{"parallel_block": false, "decay_shape": "pow", "max_steps": 3214}
Each number is 500 + 50 x the weight over its row's rms, rounded and kept within 0 to 999. Layers, rows and columns count from 0. Numbers have three digits each. The size before them is the row's rms in percent of the matrix's.

# layer 3 attention query, 768x768, rms 0.0228, rows 0-410, columns 384-415
126:553555494536521499476487459463553541574537552545525497540482540600483478592391437486512524400515
132:460568524481533452414531435438425460490566583458401416494506424445556411526537426527535467460430
126:471520570448530600538498547416414458545588557470442500452431508560399519507522522453436496526545
124:530546446535489493508517506479430624474546464506523484432469418501407581497501515452504537502390
119:517608418611430572491449476500502495497412490483492416445489515420402511513470531467449551504522
120:564429487481515434471462449432545515443537466527504504532474495585432499500556512456507545444406
124:483480537415439488538409481560466569460465552535463567533494519399527456400524464515560475403609
129:497543451432537583577428604492506413563548530444531485441537574519484442579481459463474410544460
121:567541469533436546552540493559537464471463517511562434472532472538459526488562502522388568498539
128:497385467546514522451520444429550569459496492578477475453572442517562454515535496493475587563528
127:539529480513522466444467479500492498511456562605447478508470509420495372544520508430485434480577
120:431547503458571445464526467430463475498657556417506566518541440563511516511464503503544585476544
125:497529482401483487457469482514425477549466512434393498497499525501466518641531454487510567483486
124:596591483574536519569542559462530447563457429556506556514570563458471506442532475512525570476547
124:505510521429410509455518438519532457496487614518530587503521480593503458398518443447447425457568
128:549501468482499580503557555510550578563504480428460433507502505528450446469521461482483460583443
130:490569498403565466522503531553527580463517447518558573546479528413532494438497468456586513546499
125:558585503424494471508435509401425438489411489603478531384474443518483457460596443443549512428442
124:511458429421600488506474541501503530502476491469439401502501512520478515536431487409497494481474
128:493528505539425476442481522458386449568465436558479514505420398571450511543491420431470497529518
118:483592553495437413515448492550473478606553474396533535422402469539553573484454488592501518499441
125:619606439498445481517457560519528464542518572422497477510513457520468435548589423527487466485549
127:539535531586502511534596479467528509436534418493435450464454554387518548529552536439479502579484
125:501509472508449492412529544558539514510570499461453478470548485471513463596472452480525526517512
124:470388545479508500469508394513502472500504511443517541512499493492447551513517434544511448501438
130:575572487516498536375474458465489517464453456522560496460574533346594532476448404516529586535496
129:554500527617547478502520500571519483497521504586505531576422531477503553499520528368514447565536
128:554405398478486525502458457533551499498481403472524634564575451551519423534532463481520569512584
124:522470471627440444527454571520527524540515474409496492565456530523527494513517489516533563489508
131:350396502551437517499530468538444470504476507498534457519485449524531505489489443474464520470506
126:356609501573435491461470481508476597541499538554506541486544477502578524481532448548557485511465
127:464466504431444523515485523562499433496461626494489638367447439518535461515586529414404484446495
122:494518501545462483454498518394506499567469460521458440502505504533432492530525498525485545514467
128:494603571514512523473485589479555393583565474502539473555413585597618490492504502495352491475480
130:354459615626458518439573542532496462457587488438442450534471578504466514538431441397470516615444
125:479569537496554526447487476402489526529477470461455526471557468420466532472461568530451560519487
122:462553522577509536473554544495483576486487498472411539461452535517585433422522514550453501455470
130:517524555487437462538443448539474485527538470452461462546384562429473496502487590544426537528406
125:487491503511584524457509419568533495489506566518453471464503487481539489519553525478452606516481
124:496459458496502493391495512516542642466445507554428564503468544521484597496590533538488533469475
126:520458483469392423551454515457462477431459436473387523478544439482485539532458529543481469519531
124:435500477451549556427508500500473435546435527579506528472524571542517529505533469557582508572497
126:483455459523465490504444429581444456480474498550608537487543505527568416532544522466516461508500
127:492393465482506484497512454472512509502527485549527524500518429570390528393481540461518513421523
124:517563466444520495534525411476402493430440554501603539534385470503534461539576489512457362576466
125:556495563538487447427484515464395549498527509435561525567486531581567525485499464461471572597408
125:549554536515588573438521483534530452483520503425577539437547551526417448463449504505538494566537
132:506541500534524522468524456452453558466509512475439547509503534484541389458527530516482533590399
128:528436458480431447520477491493458580505383503450506546509433405510473556529458484489453467478458
127:508428558589485389470563477500580496489424553455528458504523551483494508553536597559455471436548
122:527503394545548572458561426487464536505502447466506405439542506403553540560517558477522496562528
123:565462524549551511535443511504557468525491471539469602490425547418557508466486582490486496556453
123:462523434433480463510455462563500528468462550464486567502538480483579571451511518421519514566491
124:451516509533476505486425507493541482480522391560579491555478479487507515446630559491506482547550
126:465553487502436427433567517538507601453525541557479527463508526475641441482542583467544514535472
131:467511505545521561512552513458484574472495519524497480471445551498495493430560492487515482497514
129:524452589539610548416476478457466561588461490566471472505408582518558470543409482476567464541550
123:422473543548415559531442501523461496509620456493428502583473432567526444511510527517515527493481
124:522573557498476485453510557557536549558495504410418452542611564478444471488470504529463538532514
128:500464486577483451542511538546462582492517438585472493364420526470414508461505545560544494566509
124:490459452473503484444566498547558406503473427461460495503555426461518443449492556429398420546479
122:451595542488498457505554557568466559524510495509561462511380440507482549548529463472512446512448
126:512434532531513469431469411504433552446502566438483573491514563519570553505583492551590580544559
127:442534573628516511506420523469475513483424433472517471509438570518426531567573554515637472549474
125:537419566486504526428531519460475488529483628491484549496513475504465414494584567459365500457590
126:568560554490429430558473559529516475479502477545514534424512484516475524496543475498531476532500
125:619524521523456591565539494456523523406591524536534504502461544484467504519450557451448493475442
125:493490508487453453452473384546490500562503442404520583590524498455436535549550495428487503438457
125:430481485460437524534434532571469470517502442595450601415532523452492571620551505452403508473500
126:476496517589454414533455531543525523510483529517507505467435558546443486535552439485543474587508
130:531506475444439543532526481450497501611451490459499476473441530515470543526535505480456501517425
127:507479509512552510579497445453462534511492602578531467507509469554494536509611478431463496460509
125:518493497511439561508618508490509533525531550498448462616515556509495443506509515531453526446510
124:451568540471468457482484491451510464586421570527497463550486502456505523588503444509531426490539
122:563467498495391510553528539486541524549505538420479515528580527509363522402496541425466526457503
127:454537518546515536530491512453423529460428528569552525471548398471537458543420560550548487442568
123:468511566419442521570487530513494357465452472413499520568517451475545493571399608454495527461452
128:535523551532516528539578501534575516502504418494498503496615427521529481518481521499559493466451
126:421485458549517479504504495528485561555415554609537511533467495536484590506456603509494529568474
127:447486480505512476534450473552545538524477483458510522550458517538563458512540510435499592483488
122:583483473583496558547580485683481580496468591528493471489403473603541501458504520530545507579385
128:460527513498497452378479512548508537440406480455523484477450461477504434565513509503484482523550
130:428476541574549450511579507426409543477473564468518493484497549502554535481513490436397577454510
126:471380408494522507423468476471579486492592532495467419649464504580500556551487524509462538579432
132:443518544547478424483399475487513463480528506507519485495590494495434450453461561536564595528584
129:495556523519458542488416529383523443538555498574574495395514461508412497467438538470518578508521
126:533515467467548466530536495505551428503570498491447473439363448512545590571431465494504443497492
125:471512411533595555522460467511447457517544545494535445491516414494511456474505517463452517524466
124:341567413457430473473452480678480583455571473461518564449564539482470492439536522504416507561478
127:566445564407523529441451511520622417495513541528506503452482507492466424390423488423490566511545
126:526418549499570501476550477540408473476516561500436428497354461538445480521485589532497497478469
124:550455567540476545485498417498484573571549554535596470492497507467495485520467569532568576522510
125:433554543535470558510494571421389495544429463493506514528532545455558384455546615514478544519504
125:496527502508507484491513483413537498428436484447463488468539469489412491481584540464547485492442
124:556606492426423488432528465541522457458557505491463409630530474447524500516372457401496486513486
127:554533506479444461454513499548507509512501570514480494434479520463496455512567567548506597492479
124:524462517484460404446448482488511507511582496427572546465572541464447431428495445394451509479481
128:584579547552471569387580482542523449489575619545548514615507448532541547483529486455471531501519
129:498478509502514431535590465453436545549462490431450496543528462541505456487450470457618536485520
125:569477541582641517556496483481514459473489504494540442489500497460582473473497495560502490449431
126:535527601468515532481470494474520472457525468499489523493495494459551423484475539574542517423489
119:378490495504533589469529511475553509583524448456608521571465466456518502464548516606501514429547
125:546519476519500469540453531457566498496488412480504508488440406498507388559426509405463443443570
122:500583550498384521431553486437513531471455525478570391459530432525563491467494521549477490576550
125:520468548520422549521579503462436489560463498518526507514503591533585465492526533489608438580428
124:527557436487509475494422533512467505452528430558522541499498484432463606606540443503519583491502
126:394468503513454549589541475481433468455421520520474556500476513419488515537564587483525537419504
122:522502515509488501438427489538437490523421560514513542535449563474464414432481528572496473552562
124:497543515501422521475505463540551474465461519483466573470468434454435475509521502406479542476531
123:488545448535469503469511518448456518462488483548514531405505504543462506470574486498520547545503
126:521523492556396490493547519555442435592527503418524498421513458510515428567459485492553593523465
131:460405460531499475547436493426482511522617514564406551491515382476499543452513473531494543573583
125:493461498533426517554446540536416462443458419574486564482514526509494469535472456526538430536420
125:446569463413535452455436440610492464517557564461594558518411549440555493555483498605542478462448
121:538542448540486469614575537506431475560579535577426484460485482417411550448527429518491547591591
123:577496434462536514440578532489491591505479570609569542454446598566493481512485450457575493524456
124:530522448579501605486514510533449484557518449608541507441537515453478447502528514541601507580535
119:478500464496489535468449569467494461520587538486536567523380516425436537491520459475553503505480
131:484470574504460430544567448556470487532568564491555605565474543477566450548440552509537527529489
124:460474515507450496503542527430509451414500532616468366415513515500551581490558562575540454430500
127:485475562531493584479549439479572455578475460508453433479489498536550579487537552535509512421520
127:519546414535438522509433553517580480530525453444391536536451514443605531537490402464400493520552
124:466448431482530434498448461455533569558478470462520513431478557490484480510556546474519525466571
128:488403389550546541542551548418578486442467453497422463574505457512481460430503465531516582446574
125:569530584473558562513514473528616503620516526544494487582504512467427467524486478413443487444565
121:597500472548495488538485381524529527426488631409448530497506531509545423411380472483425514438463
130:486608446476518453416563496468467501432535493528500482447489618438402432584578544493495531509496
125:482526561545484460530496509469506486412431467522453498461455513472512474483377533542514576427566
092:531463474519489432446519504563505491464448468512468555461582530495592421424518495517492420567550
094:488568433461568476431510449454479576591483530458471566548468436421482473401425514468535502510520
091:500530539538475498500485473538484495394511581428519468477453509446551449494453422488562539454439
089:485394496465467394533451489441549528466514494497432563519446527464421509497452490537492560552504
092:542477472481532479405548508569454421504561527487504505470547543521590538471459452468573492447483
091:546518523567527494427473505446473620478497367440498498473592523504559406513518589508413582515515
089:554440417543559462526503501490512619516543514557518496591539562414503520540482526599470533538470
094:516492475488501449456434542377534449425506482426485526508532503523422505441487468508444411503517
091:523489489480478510621479550560519449470439473531504470476580435448505413453507414461476580541530
092:497498532507561490452527519447501413466452459482429513504458491473532529435512541568449503546547
088:526542485557530462484475447477516430407439413474509462545458453395437525498565561502478405522531
090:432418512465493503501396544474520545542489479547502541525575454635452432512474578406493451546574
093:522516476487520443422473537448518480403521505539461443449462569442469580498456525487492574629445
094:520573475541477432422531528521491542521551465551458489509488524536484587460481467526571486497473
096:402491496486484583510652452532523529486462536491457518527575526458423522446532473573512406567463
091:541532556587491523481527517485551523529535552533460413553462536523500494452519502496498501563526
094:466518490500507538507496409473440426534485511476531452515491554529607507519536467484580473439480
091:493425503546528405446490505454487441612477422501488522510536435494521465430476547448574548548516
094:443416506579480485477461496508588488545580498473652501535574512431487532420415450499489451512512
092:518494504511496428500541578492505509449560398495512473481482538490519485513546465541581488512443
093:426564566464497420591518430624435458506510529433510573554448525534506455553502509534456538417531
093:491434442491464509476514510506564557553561546489499445542469537425555526427476510461445427470489
089:505397433499461459449480526452551578481446561439500519470456473523442502620512495530516484513598
093:515525467459472500526502541574552477536516495490558501541504499477500526474549516488435390536468
093:484467486483460566452524498512531480438612471464434462511585529433461439520505464484594536531484
093:480547536463496478557542501576350478584516512474519486495487396605424514573609466442463519500492
090:442422538421509530475499504475468544503489552456549493482591481567447463548533491465483501463467
086:559440457540498434437509501511561445504421390444438508597530556547536495519560576497503480552531
092:543501550473454492471510434573496458410568504607435557424569566465523443539457465506490374572540
089:516467455538516565530413605407502509453556579480479380431424595495497498475533453479521583526635
093:514426445458504547494580536483447469569533491506494514484567486531432447462496528510454426477582
093:509489497464470453474506529527444510549462502413478507666444446466565510539554369523493533498483
091:539426433591470574532561445506520485558503506467564607448561549424518431499389482526553572510457
089:530485415463550405543514482534409433428490399482478499490422625549452552523356509563537554572411
091:637483410393482526502555528492455556549517436513590479458525418501484489457499425506431542502519
093:594506471579538449393491508554487555498497571473485592572577467541537502513585579376468552465555
094:468535438555581449545423491556533448523644403405512508462588430562409520508488559510539495464390
090:520481469611457471495431454494411452516542481517528482479434448456463516600483497483586520469483
095:531497421518491502380517544589481513566499582500508554547419453418516586549524481546467467444477
094:492486578434486357456437505579591434568511569508483479397451569536476424568516475449482537551596
097:528533477547460511498484509500562338522459451541492461473494415539505427584473504409448522565524
091:514506528499503425513483547475588470548426440452547483479475481547594541506476568571457504502518
096:511458525507488508496518542463531537355481519549525446432517485551503424467466591514517480538461
089:534472556505487476434414568393545557427473556508479517576494543536479588642517557491453584468409
091:418488430503485574424525483433484541417597582550495549481400415528547520554461518556488454449478
087:498527535458484415438477538519513550413528465507437399504493493523562526468461449582378561526519
093:478405454501387594484506489517488392489410467490599535497411456437492512469427478541467532486505
091:467441492495553479599495476504581497369406430502427560453500496473515541509543473498534538446514
093:361422452539563513541468502524523508474455451457462513488516440527498530496503583451475498504531
091:484509603471522490532564436475554482551477558546581408491476516550508502535578490419474531521579
091:525505489539497559520457511456484473615574444545565503479492437522466544562432489565496414502575
093:513428473479574511489546517499440543543534600546446512533428422537536593424508527519484411502488
093:481468543432513546553480518435478616520506486521432560513525540399431465516455516410485457406513
090:458427491497528489497446478456534519556467479545530498481544469574481580473479466553397449437454
092:527609456499482515413526496458493456486531528537584513559443478459433448548501448463524436490543
096:585450500482456536543466536546450467467604486507424505539453467467436543500501484556593459412517
089:525456474436490601390555493464475546486444476420475381523431560523491427487513587519477547630531
091:441458589454463506504421529499465483495582511583418544525458522396561520437554511441454474570505
098:541490585477478473535479448510511532527458482509543401568526501515387501551516388585496451564506
089:468477479581477489561540476556518425500470500484435468479536522434499507502496469578479528502509
088:499543530479524490489373522537617422452520584525526542390580605474468494528513524598397433472534
091:494474500517407454533468430451508463498531451526479461494627548439513482371508517544444518433547
093:460486457493451495518504538439562433602539560503566504452495423513511500476525538534466503567524
096:506483583525512526536509416514534544558472556522433436519532541503483525529547557478538465456504
093:503447477531547424625574491455465469521450440490512498451519545544441415563528562526486504540565
093:550438464518478490505488560507476506522503593392463522483572517461541588539488566486483481509512
096:488487539477523588488574494479509557489483461467497430532526548506510525553428573471463441509469
098:486482551465533477484430561423477473498566472501565492431509558462479534467517476512492448440564
092:453651539576451434469559529508450521480500537479478556578496595493541471580519534433424419598460
095:405532566413490470424516482504541431506427503597520514449472496428528520481524430468612524554498
094:533541498531438476438539500389520593575590488474432497511510428413509420462547541517473431505493
091:563437452559657415445567503431353567471453467485516525540536518503520568423514472558560498587514
091:518609557492397434512454494463428581458403575500466540569472420516509382491403442482397508514534
097:517405483549535503514513443540465572462520526545562511383519528538478522420453563463479533585505
095:506574457469544535507548365335385499467490466446433405494453531560471558464494485387425421450485
093:557500562408500510523554459510480543534548585550456411474486551454519438454513486485481414425491
093:545421518612509579544549559489474527472549551595427440555487410560525586453560531519423536598540
092:475512471475526367425432461490467555497488502468539577567454540538491555445536464507464430447518
096:559456500487459482545488424445523426453459497503512565419447476541585542539469477474516433502377
088:526462568480539445446539437473487506487529505566429556554536489407516531507549520558433476594498
091:537533476471525455495444540478539419534486478484490522511522557481572452551473480497498547494584
091:487426537530438433450491432621447579502361541524488506451529447469488410521411509473471510477517
093:572479506492461545524389560559490455613462467489554484461397407494479580455496523491552559462498
090:516460467501502561544485558555497491509593487514521521515451546561547458502537463554489568489441
093:471527528469453550430508511431461519529497527566526506516487602394540489488433463521415482461484
092:501462465427482514515528523482447492559533489497458495502508509511502537469512521431470570497518
094:463372397481569477457486457554517477488476568506445440472534483505591570521430534661498525515427
089:501422558483473541445531453505531513477490540480482533592510515488419564530562503502602510515470
092:574483522463476539544570477510617588464502473545551483495464471559546501481505582501536459518466
092:527364465503555475473464500526500496504591531449467524422541505435445468431499569618495481533506
091:554418476510512506502463499489502511431537431502517570496526492489551515484553403462415531512548
097:537440567435467469475576505484462431486467461398519488424507548466481486589562488491488475505549
095:504544469504473488484415498551451502489484488429463396521480427448559549535457569522525547553436
093:536587422473491418581449508575458490492580609561491494545525533466549529452486518461457546514466
091:521485464618570426517530522478495511560503493519450494551493497562567548479461461463522477577492
088:479552443538538523540530515543434476489481435510506531438481524455517476410474511550473574635538
089:421518407477493502464533521470531458456540448561473572502503455516559589570533427583491588505556
096:507536567533514491533595419473602499551540487499479455571537571530456506434460476478410462482559
088:438417507424438499529418496552469502495395486480563492530420523524470535473501548536557495467525
091:493425562461404434426531510421488502445517440527514392471389493465497545453527519485479522452504
094:496534495588418578479511599474430492503500526570498532460488516501506521532451541445524524488514
088:443543509499542422540532525434592443477457518514538555442454503521508459476569488552473405467513
091:516565515456557484513517491497550494484507511527567530485533568547474533540507533517574530448576
091:477507595442432521483512512484500454623453465475478514514524432553504424548430553521474527486508
094:421472548476612460425544460482532465526425520428474477549580547454502552474480568583559524480446
096:529429456517512474525455395559520580466539449527495512483516362491439463537485500501481555628547
091:466539569459462535571494497577461491505395525536523544413496426492472547575554469495532432565551
092:597521556441444366523572479548456500525568416464471563436557466494453472522542346504435482500493
092:467533529461629576559501535405548506477439499524517522514503491514536459527462506528561441567479
091:567553470420493372460443460501524572394521398587398437482469504431552518442554440424482435509453
093:479505492440540537486481438508416579508535496486424421541460497401523445461528485452589501532539
090:372462390483571424437528496522508461592564503414478411543469461559382408442505524519449443399485
091:475564603467548485560430483543513468417462499530392544544530524579545443477439534509525391521548
093:469480472479500519601515422529491444509536524488512548504487474474509540452499529522478562567579
094:467538533424534488544492493359514491531500499515522487500563561536564522538516566577529542503535
093:401529528472542555542509518514410400567521449452567558482446486436464442641504449460542612558518
091:514461484496516504473525492468504498390421520483527429461535447543523503493615509611510530495472
092:517548538468472460371464515525501516523517521513465333477486480596515482527457642397496482530515
094:495548488541540513586526464497417533589499546517476566543521533517552463413555566431498561496533
094:500581586473460514527516477548466546536579524497559474490466564487461411412503466472585463616457
093:476433512526525414608465434499414535527417617488480477481482457587502457500580413518437471507511
090:473464483516560565515551541468383526443581586524535474457510465552446538453508593436563526501494
088:597480478515560518510423513436492493443511505521453551540461388460522514469497587553461456478661
088:515462480480592489586515496488502405433539559545434501446476510547557436545469571518578506456451
090:505464489479441565476512588580465368553533473530537543403544501520503549482524501508515409460545
088:494524563540481533499583599535469447436479438460480479514490490523524510445565553510461483582466
087:434478497519406521478474438557410507488471519503431441467495445506424500498472516512469444563475
092:500447418497513434576530530526524450507460426401566571441425461421482564535558546447521399484567
113:461489525487534497503573510465512545422460487499483400419483422521625540441553466536563551550565
118:607494489394545509550495468505464494448573499581550595525435570511471485423448525479520509477380
126:502501526527536495537520552490511509533463512526384565575472456529471586352543489511494562514477
116:530507408429586428478498536464497458445480428524402581466517535463495470545413515558473539610583
118:580490571474502485497503451590453549537505498468509422571513602505471573559453501521487531528488
117:395438445499553533527505508521580512384508546495481526612443525451557503487552504481460393406434
115:456564536597519457417473488512453497547427470432468511479455452438565507530501540543457403428458
125:470485477499584554449494451493441545462574512502462525481480614464503542385388489519553620467529
118:512454523559525541505552489467515491487491533467472442565513433377422480550494617565442468541520
126:443511460575525522560503522506594429525470473494520528486504455564498571510434432480510427584423
121:526472576517542453532485505481539538524507480409470554531533454452543481559502433583458480567494
125:568542582530427478641516544559414503540400519542587491471509466526532483549473429484497499486498
123:506485417500517482468466494613424427484537431555494478510524506557397507487546445381451444510518
119:477484457392540471548580542487467417556483548482474452448431506509434444508560523491503540411534
115:528464531498532565512532493528558515574442432519550551552461537555420471480565521455527467437492
126:503492578481467561543504460477451500506470474443477494526510547469453474531560594485420423611475
116:541452438433535433398474450532427504470462450501514472530544500492469592505590503486545524437483
123:548464422502491409386500517510554500478564549479523526587465576481452600461539386592373494434514
114:477566420540545481482525526511474505450537527500446531507494492485547472422436568436511472524454
121:468419573475441492505431514398494450572441558435489466510454564522573403540539492512505474454450
119:544542464354498509432427506465496530543525591579426475487563515526568488442461547474412447496644
121:521465543522495494516471498530328500491641549486460467491486456540414434501551454499389507463433
120:551482508490467501473504518521502563582534542594583533475504535532484516521535613473509502414509
120:503575518579520508436472458495537536475517508536493500535426482544545474503502584496457477570517
118:553477531476527390517602525578505522471487590565404424504478561561592525495626524494541388485472
121:487491499535499540571561398524520592482540515494573493583519454566441536342428478502575490477462
119:447527473475450518535497554433533558512519565442557378493501486521531514382505558517511520510496
122:479566412548506614467459483490507485373520499518487611529581508390467528502539473613488442474516
118:488549592425525447398546437502497527527506535529581459491549532475423480454447530520409558437427
116:555524473503551534501544435532434526510621498437500481590613505528489437513494477413449593499455
124:469593515496355642463422428441568512485437495453552439475497480566491490409506467521521421536466
115:551518564453501601543537497545511433443432602504440570535510493417482477497507536509475529564534
115:483490472509498435447533459517608541515509508453436624489513403401502495511476483463551498464552
116:465448552514492559376404535513475461421407495477528508555527563569507434447497513466455489422482
111:509449452483564563544559510477471572485544486431522582476440449544499413457496373583540483459570
129:525495461463452460492545537448535510544502535559551530422550476364391513476547479475487524588491
125:468534584522478436535496473492557449508568476575577523445601541461407498540481405466463507475546
119:534538560502515522482538416513526517601627524476515458606449478487506505455475518554510414518486
134:465549476570543483536450471542474578454546528501438540445519570427556493361570403507468532447497
120:503514458458466540538528543495551508523553545372423522442569374451541468508442551455471541491446
124:438560565455487450621549449505488415462427508554514519516502538497449487489524527520550485441450
122:580524470537599505463519541565490573525430489537515543456513477613513494401514532447511537538511
119:428392510484518525544548520526389427593498602443618520370549475442473443494557557469456480529488
120:485540411475581479487517498464614506531556483523448428422499463526494455426515519464508487389483
118:441503586573501514511580509438464506495562474557390527493461533510512521479450482463414557518583
121:560529532477582522476450545553428508499550565529500502425447415515468558515504558502532456461491
118:416524451521525491562420437562446480523503490449563527606384470486539404563484477487557445463560
124:483495557507553557479533504501504465504500531499444562488643562535496550421535520487422533506497
126:551472444429571614576559482486537533494494481478498519421535449485487549433448545476526529488510
115:485417497456538501418497426482523448521566564484406480494584487451490525535524468584390573493470
121:481547411527523575547521502513518450577498529494458490436476511424426506514532509492518515529397
114:519490480504473474427447545497562462449492483517501508439512414493546488462508504500500492481533
118:447519502531506456492492608477508428551514543411433524512456477553454630511467490426528484473403
122:558486483453482467496539457535451507600505566485471462468517428531546498493562528401518451342462
117:443512443542440466446573472479441447520541487491534441430451569600605510500469586468551537475516
116:429473485542471500592445498454399473355582495467485502504536500514499475412503481527493473479514
122:492475401554527614445567456489473531438480548463476487585512485507486500404510434516527451469475
121:560507503513473527506467434498488557512555433576488427499556555393460439556496501500447493524538
122:499482579491492476475546523607632508455487493531426495590480454453486633465502484572537578483487
120:478627480408468530488545624495556530533461454419587554500499492518450497406512473494579484519493
112:541469425419511470502481469505479442472509467366547495452481407486488471635561578471455441485490
113:455492443573460558463575527536471460600498477515467474498495448483510504570533503454491502588426
124:534529526420427470534452566491490488507615522525576480502508558527450418536440476482449521518457
117:511539475421517550529483467551490526457555532468471535435464471488461579592530484557423491573491
115:515526491441367502521573564463601495481507490522596488582415549572505483479424523562491533371498
124:451502564470513582433511449467355568469504397520442518509440516480585507422544547471494503563513
124:452458573484471496413528567484533522379476473563484543495574544514535450478470604444567504520468
125:459535509530466428428518466508508542498463570463619441573476513573496531472508530445532406482508
118:543429504446491436466482526557436507553507475489346523486473458495536399557507395410555484486459
126:475415513396604503475441550455477501540505489533521469557617525510520477548527544414430504526545
119:492545527505486570479559444492585398465453548435489518483529479468445526376479512576386539504573
115:438386604523492470517485540427472474468410647550506457546440599503539535405439490461447627436501
123:546526503541458567516552481584428422540467435475541455505403488416528423537422519493551474529532
120:554527406499445466524550470572546502550519457510486513568510580549482474505539417477453507433415
119:595484384511518480520485485518514434519505499566458495543417545436409493485582454435464573454474
123:490453521487466563482545470571443495535496476427455498411466527453477526620590434537569568468536
125:473570415533454481486519454544513450466550539532518595465570422568598452377480505493557565534486
118:517569590597559552537525524470511473475523426362447573595538574517533324466475543555508463405509
116:477504631532543521496495476522523568471442531497500597526438423549463562581468508558437529512506
121:441497481541574454487549486547563473442506516502451531467445543508624555602483523488520545489607
120:519463474465446405575492530516468510487475426493493509484450488474465485421554451545523430376531
126:431510474509527493530411530545484553534423473440530526462498551521531456566553563446488555453511
126:549581474602555495431570498506466501531523521545470483423532499497446480496557541518480443389479
122:520417557408454428509424480451545559467421561477438518553472389488534556540516458503514601443418
130:600525475479483429521479538434550420476504521540495539418473503525466457614419525541443440491492
111:480410407471570506518483522451546478497457533497502547455554552509509555384572509535559449598422
114:548522502415509494529420530556457552502422531506530585438598472525510461466588497477507516425524
115:536458572414553510513364460530594392509485548581564562438518491541424487506403434519603480490484
117:422470499457455405465478429552495469497463536483498572496504478456496545526516509500537465478491
125:490490513512424472522419419434469474458593508381517512490485494438411498509591440505454395462514
117:443491393561572471459457502502512409595513386391443566525533465578553576413534445528529577507505
122:519481543530517452581547574500443472489469457503456448467560544565497538481556458543471469565475
120:461477518431551591524536547501488530549472520485400558377508474579394421421435621463542566417488
120:534501539492441452399454570415507466511503508493585386520744532522483509504490446522428443548503
118:454495569545510503473533383519469564528480452336521554581538547388467549478469451440552403410515
123:530509531464543454419455513455483437550464455601501585476437407471518543581544455501478467518448
120:552582537504439447517551466524435524546451579551410405539501579504440456539488534510504455576501
118:377541493551546471520473487505549551536519543473441558523462491504508472494503462576467571424508
112:498551596544507552408462615514445458514568528420519468536649439425606504502501582445508540546451
119:576460496521572517541523494423540521463551486485471482530454535494521516447513545485513540393498
121:504558439447501443507605536473496551462494635547432480549479514480515569509399520482552435527533
120:570403567469472463576495506514493567561465534576401503554509497596547505554536464533563490503541
125:565395477475546427596443545463473478480491558552592538497539537541454450517548471533437571523466
125:556437487542468427525530551510483442485410518432602529500593551443472500482498486475439483471583
129:564465574472455509511549627603480547536564605474456541492573397549556530492539503488525506505490
120:502503506550498517473565526456469490586499418491449471554534472509553386501572484505494444565556
119:567511539453480600473540560496567614430615472528467594502582554572509557558405461457463429533549
115:437510517530524522483563498481496483496600499393582521478534534541685528500545490440455495420469
118:510545497514460546524404469610526419525502463539551417456518459523511522438519383574583583483526
121:568414483550513463578509470417450493482418550552585457510484532508465470525442530559471501554545
117:492520455479502461565551536531466514467530445534472554493529430477641416512512374511507521476493
116:462589587503520577379544450451597549575429552567616444535531500503511468522441467450545397530529
118:452511497430479513485485431550439453468419542427523591468519511520570464498542442550447518461511
119:370516513589523473464433439523440433526530595496483579453527412553521653507454455481454467449503
118:456508527409455453530464479549452521466587519453521565476509503503547516483397459528530454562535
119:585497530546505465450469565493447518503477535477471553497575391550483477534495576555669476498460
116:511401469450614465480485475532471573476468515498526526552554499451488497611522498522424590510447
115:532422473452515452483530539445551584572510502552549504384492527560447524492467524475531439499506
118:498446445513443565572398442533531565527495528486536381396527436599464479487470476459488419568531
117:516542559482411382445575476493485492455532530502467590595536563452500531564508559465421388460482
120:512503425564475484493549501516456470492530529380548515565475503501534534495553521477513536537488
116:529452416515482521445466518477500534534547542426525504519566431431442538505521575586418544515490
117:445445483525602474521501524567501498422502391514511543530458463457603513486507474567483558546608
121:577446466538418560498469449478483527477470460482543433517483466417401397563538471507506485522588
117:516453539453444514574440542528472438445470466565574575477513584526497475453497491460539414495409
111:529431468500509490504464481483443462505411504516447503484420458494467443525508483548622475603462
115:504563529478473497555479544531484543389516555491536437590489516521553498427555433477489495455438
116:537513493513490546543550532511528521427385386461509581630424568524457584533495452526573396477445
112:536522442579542571559440540420459475486538480455403562571461470530522487514383529500544494571514
105:499462470511498443450482538487527569456552547522482423492521543504440523484451466487547569505606
111:536564467519491469554430592491521451501449639442471538432465508550563440515488462470495514442528
113:516445546535507541529442545415501434473521567462561461534448538462437482505466507534434457472513
110:466528528469535460551464564499572506457621474488405537461521523444480430514583434496665446478595
107:511490503533516507452424516464467540498416497487530536477568503470420471583589537511491454478585
113:490462606487453397431416509559532583531575446503554446542533482498551515548608559565494522508503
103:515440437455477564524570531448435489405408475475536565555467519515590492518483551526490523574548
106:597507521493542483499519510478591507542479546556466466541575453417514525559498532575526474485559
112:555577524470461465536482493516440521508530473479479494528406367466516379544461448483487474524437
106:549606550570360590368458432570445585521471399487556558523471529473539506470405488482531431466440
108:519436512556490543380565522424498507531497434547480461512511448571422446573527522476462508539434
107:504568490456454538485505475536422495415435501486617526578531543431496480434489460533498561469564
103:553527481511517505554510487513517505442498554443452544525466586474442493580550541519518547450557
104:473467464491506490542488537549484408520515511470484450499465483541593482502505472601480492516492
107:458613545494518482492486452513451488505528474539441457515542606431527424561507455508422519549457
111:449515521371450447466449469490485446457453516360544561452472486504404419492533483528408523508459
104:514457495515539572623573453531525552555486536511449438494507459463518521410559447486411574457580
107:462479587555450573402579477503499466516523583514450518528481487476553456498497575499480444525503
107:446527529493517472516452505481569490465482524499421415503549559500548556446482510481507440466483
103:534562495515385459489451476443457502544499512522483557405508436477502542518577541467506500519429
112:488563468380487494563496459484482517464456474521603547435523450451523535505514517638508470420519
107:436507614488559411526515452617466435501555486540454496500459479527458541564522524578443492481503
105:492444529504487482481527500458478531468397532407449586582467466539439463510500435531577565424561
105:588513583477472507499514543570405542432482481459448542446480403408579451432473562489541563568483
105:562587464427555406411598513467486486562458459514556473557636496593486430489405490419444442505505
108:474508512628579612399409563404506508514566464549545458500493576517433565439478565513517603452568